Each number is 50 + 15 x the weight over its row's rms, rounded and kept within 0 to 99. Layers, rows and columns count from 0. The size before them is the row's rms in percent of the matrix's.

# down: layer 3 MLP down (transposed), 384x96, rms 0.279, rows 316-383, columns 48-95
# up: layer 3 MLP up, 384x96, rms 0.231, rows 317-383, columns 48-95
down316 095:67 57 55 30 57 45 68 50 25 46 23 50 24 45 54 42 40 41 40 44 48 81 36 44 64 72 73 48 46 22 36 37 25 46 51 31 47 30 31 42 43 78 37 43 47 38 60 60
up317 094:45 36 27 52 71 77 67 69 53 45 59 47 35 44 52 63 35 61 37 60 67 58 55 29 35 66 45 76 66 24 67 59 42 47 42 14 62 45 83 29 48 19 34 70 35 65 48 43
down317 087:55 22 74 64 58 57 51 58 19 35 53 39 47 43 49 65 53 56 19 47 59 65 55 76 38 60 68 58 36 46 55 61 30 55 34 70 61 67 33 51 28 36 71 41 51 45 39 55
up318 091:30 63 22 30 35 95 72 38 60 54 54 44 40 56 51 41 62 47 47 43 43 22 41 41 26 43 54 58 14 68 12 44 57 56 42 40 50 36 46 78 55 38 62 52 53 46 45 62
down318 091:50 50 26 53 66 73 51 33 46 51 58 43 39 42 56 63 36 70 55 63 61 52 58 47 27 58 39 56 30 61 51 61 60 34 55 57 56 82 20 47 54 67 58 54 41 70 64 77
up319 082:35 63 46 58 36 55 78 46 43 44 53 59 53 89 48 38 31 37 58 35 53 65 50 47 25 35 67 41 61 44 52 44 54 42 34 47 48 42 63 34 28 36 54 55 70 51 50 92
down319 093:70 37 51 39 42 41 57 60 59 45 36 38 38 67 58 57 57 66 55 66 19 64 59 51 45 53 43 42 38 58 27 28 59 50 62 68 59 54 67 75 44 38 31 53 61 30 45 56
up320 104:55 67 11 40 43 35 51 11 56 43 59 44 44 82 67 55 75 45 31 26 40 54 62 72 43 55 50 52 24 64 62 40 43 39 45 76 58 66 43 39 72 43 64 63 76 40 44 61
down320 102:55 45 78 50 60 08 46 81 44 68 59 71 54 43 35 42 36 54 70 65 82 41 59 18 48 52 40 56 66 59 51 47 40 47 43 50 26 63 39 50 42 27 54 42 28 67 51 51
up321 080:59 44 51 50 55 47 60 57 34 69 41 57 53 55 61 42 29 46 58 33 54 21 47 49 39 55 91 47 45 44 69 30 70 62 55 44 63 47 52 45 55 69 51 26 83 80 56 39
down321 092:46 50 63 56 46 38 57 70 55 52 32 45 42 50 41 48 39 45 60 68 47 58 61 26 50 48 47 40 52 79 68 48 39 31 40 41 52 46 44 41 85 60 71 67 47 45 39 49
up322 107:46 38 46 29 53 58 45 77 52 27 37 66 46 67 44 65 43 64 70 75 46 56 35 13 14 86 59 52 45 48 72 78 54 29 44 45 42 42 47 45 20 41 53 60 48 49 45 28
down322 084:06 61 62 30 56 58 49 40 31 43 53 37 45 40 56 27 54 47 63 46 47 54 13 42 76 33 54 41 46 26 47 68 40 52 79 48 49 53 44 53 42 23 57 66 72 37 41 73
up323 095:28 62 39 44 36 36 27 47 43 55 42 48 65 46 59 49 30 43 36 54 54 62 64 73 10 24 46 25 54 49 17 57 79 54 36 50 72 39 55 37 74 41 35 70 27 36 45 60
down323 097:40 35 53 50 58 38 48 46 49 65 54 32 50 44 55 42 51 36 57 50 49 27 47 31 81 75 78 53 39 58 80 55 49 26 40 30 18 44 32 91 38 48 36 48 51 49 33 19
up324 094:63 53 30 39 37 31 65 44 42 47 48 18 43 27 59 36 56 53 85 54 71 54 48 54 34 66 49 38 52 49 63 37 41 58 73 56 43 83 77 26 53 43 35 55 77 78 26 60
down324 086:51 76 59 76 49 53 37 23 70 59 26 54 48 65 45 36 77 21 53 70 59 53 65 39 54 37 86 21 64 63 51 56 58 35 47 61 62 49 78 41 24 62 61 55 50 59 63 43
up325 113:49 37 46 43 59 16 50 30 53 68 50 49 68 52 70 81 58 69 31 49 45 16 73 74 69 77 56 44 42 42 50 54 62 82 51 56 46 64 50 47 60 22 48 53 55 43 61 67
down325 117:36 64 49 31 81 74 49 61 41 69 48 05 66 37 82 54 50 44 28 29 49 39 40 56 47 41 44 48 48 48 45 45 41 53 69 57 63 47 66 40 48 14 63 47 36 03 53 56
up326 106:29 71 55 33 23 51 24 64 63 50 65 90 50 68 65 27 60 32 26 44 25 32 37 52 48 55 47 54 21 39 59 49 54 62 55 61 52 68 56 56 43 67 66 41 51 39 82 56
down326 116:20 54 76 52 58 58 39 64 44 30 47 51 53 78 55 49 55 65 76 36 30 69 56 66 57 36 52 33 41 67 56 53 43 48 53 41 69 44 37 30 69 63 42 33 51 36 34 42
up327 109:86 53 25 54 37 65 48 66 14 75 67 42 43 51 39 43 47 48 48 62 56 39 36 57 47 67 46 79 56 51 56 40 45 48 38 48 29 56 34 64 69 56 27 36 43 63 68 47
down327 115:48 62 44 41 43 48 50 57 46 78 62 58 33 50 38 39 53 22 63 56 45 50 36 45 68 28 44 58 53 25 55 58 38 34 26 70 23 64 41 68 57 34 56 54 44 67 94 54
up328 137:48 44 65 43 58 41 37 32 72 88 71 47 36 48 43 75 74 41 30 46 48 46 30 61 65 61 50 50 43 33 40 25 58 64 49 31 54 44 75 48 51 16 38 35 67 31 32 56
down328 157:59 78 99 76 62 32 53 47 52 49 29 59 53 71 54 59 60 42 63 54 51 47 50 37 43 60 31 37 42 48 46 72 59 52 61 37 41 25 42 33 80 58 35 45 49 32 35 60
up329 102:43 50 41 48 37 43 51 74 56 34 31 37 72 50 73 72 46 62 60 52 64 45 31 45 43 74 62 49 60 64 53 77 70 83 17 38 49 28 36 47 49 51 53 61 61 47 58 39
down329 102:22 74 38 64 48 59 64 74 66 40 22 49 42 14 68 62 27 73 56 35 50 47 42 68 32 69 75 56 49 65 54 58 70 76 58 40 46 48 66 48 62 58 53 61 59 40 56 43
up330 110:41 63 24 47 42 37 29 52 43 75 62 32 53 45 31 46 77 52 75 52 41 29 43 64 80 30 40 25 58 76 24 48 74 41 42 53 50 42 27 43 53 56 40 12 33 29 67 27
down330 093:44 63 44 53 63 69 34 26 41 40 33 69 16 09 53 35 59 69 35 43 53 29 33 48 58 47 44 53 33 45 26 44 42 51 54 41 23 42 47 71 46 47 55 59 40 63 61 56
up331 091:47 47 34 55 56 59 41 40 28 28 60 28 53 54 41 30 73 56 59 53 73 49 56 60 73 31 38 38 53 37 47 43 56 36 41 64 35 81 48 38 50 43 41 39 38 62 42 29
down331 100:38 60 75 34 62 76 53 61 56 52 65 66 38 48 37 68 42 80 78 59 50 42 79 50 33 52 35 80 43 60 33 62 50 44 92 57 40 34 56 54 76 33 39 42 36 52 68 53
up332 101:37 61 59 36 38 55 38 51 28 55 57 50 48 53 50 50 64 62 45 70 63 17 52 43 54 47 47 20 31 42 62 63 72 56 41 25 63 38 85 52 49 58 65 34 36 27 50 62
down332 107:88 56 53 54 46 37 67 57 30 46 42 54 48 29 50 51 74 64 64 59 37 58 55 63 58 66 55 37 55 61 79 47 52 44 40 63 35 53 36 69 34 53 43 42 38 23 62 61
up333 079:59 66 11 50 51 55 53 49 75 60 66 21 59 44 61 66 63 32 54 19 69 99 42 66 54 54 36 63 49 30 35 71 48 51 76 52 62 48 46 47 46 47 30 09 65 72 43 51
down333 103:62 65 46 49 38 50 32 65 52 45 60 47 76 39 47 65 50 58 35 55 54 63 25 64 49 56 24 38 45 31 79 55 83 54 47 39 77 53 51 28 33 11 44 56 51 51 64 45
up334 101:32 50 39 42 43 60 44 62 75 66 38 44 60 70 62 43 21 37 45 44 46 49 41 45 75 79 46 38 32 54 66 82 53 44 54 35 60 36 63 63 30 43 43 46 58 27 49 59
down334 101:61 36 34 46 53 55 40 39 39 63 46 38 41 38 48 43 29 37 43 38 49 36 62 45 46 37 25 54 39 60 59 32 48 45 64 59 10 62 32 54 44 65 34 34 62 61 60 59
up335 103:41 38 41 44 35 36 65 51 54 53 55 89 62 56 15 71 68 58 58 39 45 26 29 53 48 44 37 41 66 52 55 58 38 48 41 63 57 70 56 27 61 66 46 32 41 53 54 62
down335 084:74 40 54 97 35 30 48 46 40 25 44 70 28 66 43 33 68 51 67 53 79 49 88 64 54 67 34 45 46 41 25 59 63 55 73 27 45 46 36 74 47 62 41 59 28 50 66 59
up336 105:56 46 40 24 31 65 74 57 50 40 56 40 34 56 72 26 44 44 38 25 50 49 45 52 83 51 45 47 55 45 69 73 41 38 54 50 50 61 18 28 61 64 51 42 62 66 73 30
down336 104:30 59 58 36 55 67 63 43 26 49 46 49 26 62 62 35 50 67 61 45 41 56 49 41 64 74 73 53 50 28 46 49 32 66 60 44 55 68 41 23 57 42 66 40 65 46 64 38
up337 094:51 32 28 35 17 51 53 19 38 34 72 66 41 53 58 63 74 52 54 44 61 38 45 60 34 45 70 53 64 74 52 50 39 30 69 50 57 42 51 54 56 51 65 47 46 75 52 59
down337 091:56 29 36 60 38 41 40 55 52 66 18 58 52 44 53 51 18 38 21 54 61 35 59 49 38 62 47 63 49 60 67 56 36 32 45 46 40 75 71 56 63 46 47 46 37 63 39 72
up338 098:38 45 44 64 53 25 70 46 56 53 68 12 43 46 45 62 57 36 44 36 71 60 37 38 22 71 29 37 45 36 55 43 60 55 52 29 71 58 50 71 53 78 55 66 43 37 47 36
down338 108:48 56 55 61 54 32 37 48 38 45 70 36 51 51 31 49 70 53 57 59 48 57 52 59 46 84 60 35 53 48 61 51 33 52 50 37 84 62 32 63 58 71 54 49 71 28 32 55
up339 098:31 30 59 69 29 53 48 59 38 67 51 54 61 47 62 32 52 65 58 57 77 31 57 46 72 58 37 74 39 38 54 53 51 47 55 31 57 67 67 63 66 53 72 56 83 31 71 38
down339 099:13 66 70 63 85 56 53 21 49 43 39 42 41 46 48 93 65 48 54 84 43 73 56 32 61 74 44 51 51 23 72 68 44 61 49 60 32 71 42 55 25 44 51 53 41 49 41 66
up340 116:55 54 23 47 29 63 59 78 40 50 57 39 50 36 61 40 38 22 54 24 56 34 60 46 41 65 48 52 59 53 53 68 32 78 56 44 20 49 65 46 72 15 59 22 48 65 60 45
down340 114:50 50 41 55 40 70 40 44 61 56 41 55 38 59 23 53 18 50 71 56 42 46 96 34 29 67 37 64 48 62 57 61 38 62 40 53 54 37 47 67 65 89 74 40 46 72 64 62
up341 104:60 56 34 54 68 64 30 67 49 65 73 19 30 54 70 45 52 36 45 38 51 45 61 51 57 83 32 43 60 53 65 66 59 66 38 51 30 39 59 45 31 72 23 36 65 70 55 40
down341 093:55 60 56 44 60 65 70 40 49 29 48 54 73 36 32 23 77 44 50 93 40 52 58 50 42 47 72 42 49 36 43 55 43 35 76 77 55 79 51 61 33 22 58 39 49 21 51 39
up342 084:55 33 49 45 72 41 59 28 66 44 24 90 46 44 60 39 55 54 25 25 72 45 34 41 50 57 21 28 48 37 50 65 61 58 53 55 54 45 42 37 81 60 44 26 30 57 47 45
down342 099:17 34 50 49 78 29 23 50 46 56 49 71 41 55 55 40 41 54 67 52 41 71 53 18 51 27 39 45 63 56 70 43 45 50 19 48 60 70 59 52 38 48 38 32 63 59 71 42
up343 105:32 62 49 57 51 45 79 28 41 80 68 33 25 35 61 49 21 57 55 54 47 31 35 77 81 42 55 43 53 43 61 67 39 62 47 53 53 47 73 71 45 61 26 56 56 51 44 18
down343 105:48 56 47 31 73 45 63 67 38 71 36 46 43 33 20 53 59 72 54 57 24 92 49 48 80 49 52 68 39 46 46 70 38 50 67 50 49 39 33 67 52 65 61 52 37 52 49 22
up344 083:73 46 51 53 63 17 57 76 49 34 38 39 38 33 40 20 10 34 46 58 57 54 34 37 44 58 51 65 69 36 69 31 51 45 77 36 20 55 38 54 63 72 36 50 43 74 70 60
down344 088:68 35 75 48 49 35 57 69 77 40 52 27 32 53 63 50 15 30 56 73 49 64 51 42 14 52 29 45 57 56 49 43 53 33 64 47 41 36 37 52 55 33 58 54 67 72 64 41
up345 102:82 61 40 63 47 75 41 52 45 68 64 64 55 71 54 62 44 41 71 34 41 69 42 36 36 49 29 51 57 70 74 47 55 48 42 33 80 52 59 35 37 44 88 53 56 45 40 63
down345 102:38 67 34 32 57 71 58 50 33 41 37 38 56 35 62 37 44 55 24 63 44 28 36 66 45 49 67 58 50 65 02 56 55 49 48 56 21 57 46 63 65 41 15 29 39 51 33 43
up346 085:47 81 41 57 67 46 55 19 59 41 63 32 65 57 71 50 84 60 55 41 36 27 36 61 30 66 28 40 45 25 38 62 31 52 40 56 42 71 49 53 31 39 53 67 45 55 63 55
down346 091:38 58 61 42 61 44 79 76 53 58 47 25 31 56 46 57 23 80 85 52 37 44 85 20 38 48 35 66 62 65 44 56 66 51 79 83 59 49 43 59 38 75 57 54 23 71 44 69
up347 110:60 57 59 49 27 38 43 35 27 32 63 50 29 45 71 39 46 54 73 60 37 55 51 43 55 70 70 74 60 58 45 66 77 72 83 42 65 67 35 35 45 59 42 55 48 34 31 51
down347 124:60 39 33 50 53 34 49 50 00 43 50 64 30 51 68 52 53 75 29 52 40 55 61 24 36 82 80 46 62 59 38 44 44 30 57 58 62 57 35 53 24 63 38 43 57 37 83 59
up348 091:39 44 58 32 41 19 37 38 35 34 67 31 44 56 69 40 37 63 46 51 40 56 42 30 71 54 82 40 24 64 84 56 59 41 37 51 64 78 37 61 26 68 36 56 39 44 67 27
down348 094:99 31 43 41 43 70 41 73 29 45 75 41 42 72 50 31 35 37 43 36 59 64 51 43 50 60 49 55 22 32 33 42 38 43 46 62 49 53 73 58 70 73 40 70 41 50 55 14
up349 114:42 60 39 43 31 28 23 55 38 64 44 35 52 59 32 68 36 67 44 71 43 67 44 19 29 40 68 33 30 43 26 56 41 41 35 64 42 53 46 46 85 59 68 37 41 82 48 47
down349 087:48 47 63 80 70 71 57 42 44 49 39 65 27 49 70 57 63 43 54 50 43 51 59 66 68 77 40 69 37 48 72 48 50 53 76 36 63 70 35 52 33 20 52 64 47 29 53 54
up350 081:36 70 51 57 23 73 40 27 46 74 58 47 23 54 39 44 48 66 48 64 57 64 34 41 60 37 77 44 77 50 34 42 66 50 44 47 51 60 76 57 42 70 61 40 61 53 63 47
down350 093:38 74 54 33 46 52 43 43 64 33 27 40 30 54 41 74 63 47 38 60 50 48 35 41 46 14 57 77 63 64 39 28 57 36 37 39 76 44 43 55 57 70 57 61 48 48 63 39
up351 081:35 82 48 72 67 11 47 37 39 35 90 46 50 67 70 64 37 57 62 53 47 49 41 90 30 56 56 48 45 45 27 62 63 72 30 47 68 50 58 40 79 73 67 44 69 45 47 47
down351 097:61 53 38 36 43 37 40 33 33 56 46 44 49 64 79 63 33 41 54 64 43 47 26 50 50 42 28 64 77 42 58 80 60 26 34 27 39 44 43 31 60 80 68 79 50 48 43 64
up352 095:39 65 42 34 58 38 34 50 66 38 33 36 74 45 62 35 34 44 60 50 53 32 60 59 50 42 49 53 58 28 63 43 64 66 45 57 57 79 69 56 43 42 45 43 52 54 65 12
down352 091:58 30 61 66 64 76 45 46 66 50 34 51 46 45 50 53 21 55 52 43 71 47 75 43 52 36 54 41 70 55 48 54 26 50 40 73 36 52 66 60 21 51 61 43 71 56 67 60
up353 086:31 72 70 44 66 41 58 20 59 58 56 20 59 50 43 38 50 36 42 63 50 47 10 32 33 70 36 48 51 34 76 53 66 69 02 44 40 47 71 64 59 54 53 45 38 45 60 48
down353 095:64 72 59 47 60 45 41 62 58 69 58 20 57 33 46 31 35 31 51 61 27 47 37 63 73 56 65 29 62 44 75 78 51 44 19 51 41 58 64 41 57 69 53 76 49 34 50 36
up354 108:61 71 22 67 72 41 52 45 60 46 21 50 65 63 69 62 53 60 73 35 57 48 42 20 56 50 42 83 79 32 54 58 98 57 34 52 24 37 46 52 39 39 58 56 34 34 41 48
down354 098:50 68 36 40 66 54 28 48 63 43 53 27 43 31 63 66 40 68 60 39 43 46 67 65 30 52 28 51 51 64 54 43 61 32 59 69 55 53 47 66 30 60 50 44 47 49 75 65
up355 117:37 58 42 43 28 24 53 56 61 71 37 27 78 35 61 24 67 45 35 53 56 65 67 52 50 84 66 43 35 37 62 84 58 51 44 62 52 46 51 29 61 34 59 55 35 49 60 83
down355 105:69 59 70 47 37 43 39 52 68 56 54 64 53 27 32 70 42 52 45 72 41 51 71 71 62 34 42 57 36 51 46 47 31 34 80 47 79 43 73 46 35 55 66 62 49 46 43 34
up356 105:58 63 55 35 56 66 63 48 51 44 39 68 47 34 21 32 60 37 37 63 30 42 24 18 67 47 48 48 27 27 46 56 50 68 72 49 43 34 44 49 57 37 74 61 61 26 66 30
down356 116:63 63 45 45 49 37 77 22 69 52 50 55 57 61 33 45 73 48 15 52 16 44 57 51 71 41 66 38 81 41 44 68 53 46 62 51 26 33 41 59 63 70 65 31 67 48 69 59
up357 108:54 75 37 56 59 29 58 37 71 47 42 80 54 61 62 57 45 15 46 49 40 28 42 55 50 58 63 65 44 69 59 59 55 42 55 54 33 69 57 44 53 36 24 45 51 91 61 77
down357 097:47 39 64 58 37 63 67 36 50 52 54 48 47 48 56 77 47 65 46 27 57 46 73 57 49 44 15 24 30 70 71 19 27 32 60 48 83 54 60 47 47 33 60 47 55 63 64 35
up358 102:68 56 41 62 61 36 48 36 58 62 40 59 40 41 50 11 63 50 68 68 54 44 50 47 44 65 52 20 59 41 45 37 31 58 54 29 49 19 52 61 80 37 74 80 45 42 57 54
down358 109:63 56 42 52 30 51 34 61 76 84 34 47 56 65 31 31 66 70 62 66 39 29 39 49 68 47 63 33 46 62 38 34 40 66 54 23 37 42 46 75 60 38 36 48 53 46 33 41
up359 089:60 80 28 65 29 61 41 42 26 55 63 48 45 72 52 31 63 34 86 36 66 43 49 60 64 76 46 39 66 75 49 36 58 43 27 43 68 47 72 46 51 64 58 40 56 48 70 37
down359 096:33 59 58 44 36 85 49 54 67 47 43 54 70 36 46 47 38 38 29 57 67 45 61 65 25 63 54 65 62 54 46 41 34 21 30 61 72 37 31 72 56 42 33 47 16 55 55 48
up360 096:39 51 30 44 59 72 54 60 53 58 49 44 39 51 55 14 53 54 46 49 46 50 43 58 60 71 48 23 53 47 61 55 84 33 66 55 55 69 60 69 61 52 40 46 30 13 50 46
down360 100:70 78 56 79 59 66 44 43 75 54 36 67 64 29 69 41 50 43 79 40 47 49 54 63 49 44 44 21 31 59 71 22 52 30 44 72 42 53 54 60 57 52 60 43 32 27 50 45
up361 098:35 72 38 30 40 47 46 71 46 38 66 76 63 46 59 32 61 54 54 51 61 72 72 64 34 45 28 50 50 57 42 53 41 69 52 40 55 32 42 41 71 35 50 27 59 56 59 58
down361 106:58 42 59 42 38 25 60 48 22 69 46 68 28 61 26 43 40 75 51 28 71 63 39 59 80 22 71 27 57 60 37 50 66 50 49 40 79 50 44 62 34 37 56 37 48 63 66 60
up362 098:55 50 40 62 36 47 42 29 31 53 27 74 99 49 27 43 46 52 75 61 72 32 13 51 85 65 49 45 59 35 58 52 68 49 58 43 50 57 70 37 52 45 56 61 26 41 62 49
down362 097:68 81 50 50 54 72 55 44 38 60 22 53 75 27 38 30 47 45 52 71 61 29 42 54 55 47 46 48 69 78 51 37 36 56 56 51 59 44 42 21 50 33 54 29 50 29 65 24
up363 089:39 45 45 33 43 59 56 45 65 26 41 27 42 52 44 66 42 24 18 57 55 68 37 66 51 52 51 31 46 53 17 65 37 36 38 38 37 21 14 82 66 59 26 37 30 73 37 44
down363 091:56 65 71 48 37 24 44 44 22 19 46 39 50 50 42 44 31 13 58 66 38 61 51 52 51 61 48 67 54 47 40 59 59 69 70 41 49 35 16 74 29 71 56 50 36 28 39 65
up364 100:56 59 66 66 50 48 35 25 40 52 60 47 85 44 50 49 70 44 36 61 61 35 46 47 50 65 41 37 47 27 36 51 55 42 47 21 68 65 59 45 47 50 53 59 42 56 59 60
down364 091:41 62 91 59 53 27 50 36 34 62 39 48 40 70 55 45 50 56 50 48 64 41 58 54 50 59 50 41 57 36 62 32 51 52 61 60 87 53 50 64 47 58 60 67 15 25 47 58
up365 085:51 19 44 33 46 54 48 59 37 27 49 75 73 45 76 55 48 38 61 55 50 49 26 42 61 38 62 64 85 48 39 66 52 41 65 29 55 62 15 31 58 34 49 63 35 24 44 53
down365 099:40 38 47 56 70 33 29 42 48 50 63 20 69 41 59 60 67 60 41 85 42 48 12 40 57 41 72 46 50 36 37 74 65 47 45 45 31 58 38 54 59 61 52 63 34 44 12 56
up366 092:39 47 17 42 53 31 09 28 30 63 48 28 57 57 49 59 66 24 83 54 37 18 48 56 67 40 78 54 37 77 61 67 67 39 45 49 76 78 41 43 51 42 64 38 64 66 54 40
down366 098:48 40 75 64 33 81 75 38 57 64 45 57 60 39 61 47 69 51 13 42 67 40 99 37 55 55 42 41 61 26 26 44 50 60 33 58 35 64 43 32 50 29 45 39 57 55 41 65
up367 100:63 97 51 43 44 13 60 55 37 30 50 52 41 45 44 57 52 30 38 43 62 39 35 75 47 60 76 44 44 36 51 58 64 41 29 27 42 66 34 36 57 57 64 48 43 29 44 58
down367 105:50 42 52 52 64 00 51 34 00 27 49 43 63 67 63 59 51 41 42 50 49 72 34 49 67 63 57 65 48 54 36 67 49 41 42 28 30 45 38 52 54 45 49 69 42 30 28 66
up368 088:80 35 49 19 56 53 36 44 14 33 37 50 67 71 54 44 25 46 52 63 24 63 42 20 46 83 44 58 64 52 69 17 54 44 46 48 53 23 37 26 46 39 63 40 52 51 64 52
down368 096:43 54 52 41 54 58 51 57 79 68 43 43 52 39 47 57 67 61 31 20 35 57 46 59 38 38 75 72 33 23 28 84 39 55 43 55 49 45 59 51 76 42 40 35 46 40 41 68
up369 092:46 67 43 34 41 58 25 68 51 50 57 61 39 43 47 30 59 36 47 38 69 22 33 42 23 55 40 73 62 63 44 49 37 71 63 76 29 72 47 69 74 54 63 10 38 75 60 66
down369 087:50 24 62 62 78 71 39 58 36 67 41 43 65 80 33 79 20 48 42 53 49 54 48 28 73 46 54 67 49 35 56 49 42 49 53 46 88 59 51 44 38 71 45 87 28 53 62 50
up370 085:33 42 49 72 42 27 19 57 54 37 68 52 57 44 48 51 15 42 76 59 66 31 49 55 51 17 53 83 49 30 58 63 75 36 59 44 73 47 61 44 59 37 26 64 68 62 64 40
down370 103:31 25 40 60 42 23 50 40 69 66 56 47 45 51 39 51 28 31 45 51 40 68 34 37 47 36 50 72 53 57 55 73 62 31 19 24 72 66 53 41 70 07 44 65 65 71 38 54
up371 082:39 63 64 46 35 61 46 29 39 40 30 60 37 60 55 35 28 63 49 35 63 68 50 56 44 44 37 56 64 32 50 57 53 73 52 41 74 48 13 47 67 58 53 36 53 37 53 44
down371 091:69 56 74 54 28 83 50 57 64 61 59 54 54 44 79 58 58 53 45 33 28 78 95 49 50 23 70 36 62 40 41 45 40 30 37 34 56 38 60 36 12 60 37 44 47 32 74 54
up372 099:40 33 36 56 34 30 39 29 29 62 54 43 51 59 32 59 39 31 43 70 37 36 52 43 69 39 60 25 65 74 54 63 75 47 42 29 46 37 41 31 60 53 51 59 49 48 48 52
down372 102:81 48 62 49 52 65 31 26 65 47 25 78 49 39 56 35 31 31 61 57 42 60 78 60 71 27 40 20 61 61 23 23 55 36 63 56 54 47 48 68 42 58 31 52 53 45 42 50
up373 104:37 50 11 47 55 49 27 29 48 61 49 30 41 55 64 58 36 65 54 49 63 52 53 80 50 54 44 44 61 31 39 23 47 62 52 37 54 45 66 64 59 61 35 39 60 59 37 64
down373 110:55 46 37 54 55 36 31 64 59 55 56 38 48 38 69 64 44 76 58 58 51 70 86 45 51 41 38 27 54 40 68 11 55 36 53 51 66 32 75 62 54 46 72 37 39 71 40 61
up374 114:65 40 50 44 52 52 53 64 63 48 56 39 45 44 62 27 39 40 69 53 38 52 29 50 37 57 53 59 57 46 49 63 22 58 49 64 54 41 54 32 36 46 52 77 37 45 43 37
down374 081:67 74 57 49 55 49 44 37 14 58 30 45 31 79 35 42 65 61 45 37 54 40 51 67 60 69 78 42 34 41 50 54 50 55 46 61 53 50 60 59 51 43 58 30 60 10 46 64
up375 087:29 28 50 36 56 19 30 71 67 35 44 56 44 77 63 83 37 48 44 31 77 54 49 48 63 20 45 35 44 50 33 66 76 61 14 53 33 43 32 36 23 39 55 45 37 25 65 76
down375 093:61 68 71 63 65 79 49 70 30 56 58 62 58 49 31 15 66 65 55 55 35 65 95 46 20 57 44 58 59 74 46 34 40 74 54 46 53 67 49 39 59 41 41 66 62 63 62 40
up376 098:40 52 58 76 42 58 45 62 41 44 24 45 61 78 32 20 52 69 57 58 56 50 51 65 44 69 58 59 69 35 58 75 39 56 44 44 56 50 46 25 65 36 40 47 14 65 43 60
down376 101:34 56 34 42 23 85 50 38 59 41 64 18 50 56 62 54 42 27 37 60 77 50 42 68 40 58 42 41 75 54 41 57 28 63 61 58 46 29 40 59 81 50 78 54 73 45 69 64
up377 105:63 44 36 30 70 29 64 61 48 45 61 43 44 36 45 33 32 84 56 50 41 00 56 87 52 52 36 53 51 24 33 34 53 45 62 53 38 33 69 41 66 57 52 30 57 63 48 42
down377 077:27 50 63 72 46 49 35 00 44 55 30 34 44 55 48 37 69 46 51 65 61 40 71 39 43 72 75 68 33 30 72 52 57 65 41 51 54 34 50 40 43 44 36 63 35 34 57 67
up378 100:38 71 64 46 63 50 64 65 47 55 54 76 36 47 75 52 35 47 71 49 56 54 41 32 70 63 56 97 52 30 55 67 67 83 56 52 26 37 59 39 52 49 44 51 45 29 55 51
down378 100:38 70 69 49 56 71 53 52 47 74 40 67 49 49 60 77 45 31 59 66 67 32 23 53 65 73 38 66 57 42 44 58 48 61 28 66 72 71 34 48 63 24 45 27 59 53 46 78
up379 099:70 60 63 50 44 62 35 68 53 52 40 50 38 47 59 63 63 50 72 45 52 38 53 67 54 54 55 49 45 50 50 31 63 61 52 32 39 42 47 25 22 30 26 45 55 12 73 51
down379 100:78 54 75 26 47 58 39 50 37 50 42 72 45 66 56 48 55 40 61 42 00 43 45 50 80 52 63 65 47 39 50 57 56 42 68 72 68 50 38 67 46 33 56 35 50 52 75 12
up380 097:58 58 42 42 44 56 63 57 60 51 36 86 43 59 52 43 56 57 31 58 42 47 53 68 75 68 36 48 54 42 51 45 40 79 69 35 54 52 42 55 41 34 60 33 71 52 36 24
down380 104:30 50 44 55 61 44 57 53 54 66 65 65 27 27 50 64 46 64 61 36 38 87 21 34 65 30 52 38 60 49 50 16 12 52 81 43 45 41 57 51 38 66 68 56 44 36 35 29
up381 111:56 51 12 53 57 49 82 59 40 65 50 34 62 39 53 62 58 53 70 39 34 56 43 47 37 30 29 59 32 71 48 49 33 49 28 66 61 37 57 36 45 63 28 66 61 79 46 80
down381 085:45 66 46 67 49 37 44 26 40 42 45 55 57 78 74 50 53 34 59 41 52 64 43 76 58 68 62 33 67 34 53 30 71 54 79 50 44 17 87 61 49 50 76 42 04 31 45 46
up382 076:64 42 14 23 61 48 25 41 43 42 54 60 40 59 49 54 63 43 77 48 52 28 33 43 81 35 20 45 53 66 49 34 46 54 24 42 65 73 46 30 47 58 16 67 55 16 54 57
down382 089:60 39 61 46 49 55 43 42 53 29 32 69 46 59 63 43 25 60 45 29 66 77 69 46 45 62 50 70 41 54 64 64 52 48 40 64 50 33 42 16 66 25 46 43 35 56 55 53
up383 093:75 52 46 63 50 55 47 67 39 44 67 68 72 48 55 62 63 76 23 43 52 20 35 59 56 74 22 81 77 33 41 31 28 55 67 72 38 52 90 45 51 55 38 57 58 32 47 44
down383 097:21 54 86 37 62 34 94 52 46 73 19 43 68 57 23 38 32 64 40 76 22 42 43 49 32 19 49 73 48 31 51 40 38 72 55 40 50 58 42 42 35 51 45 59 38 47 69 58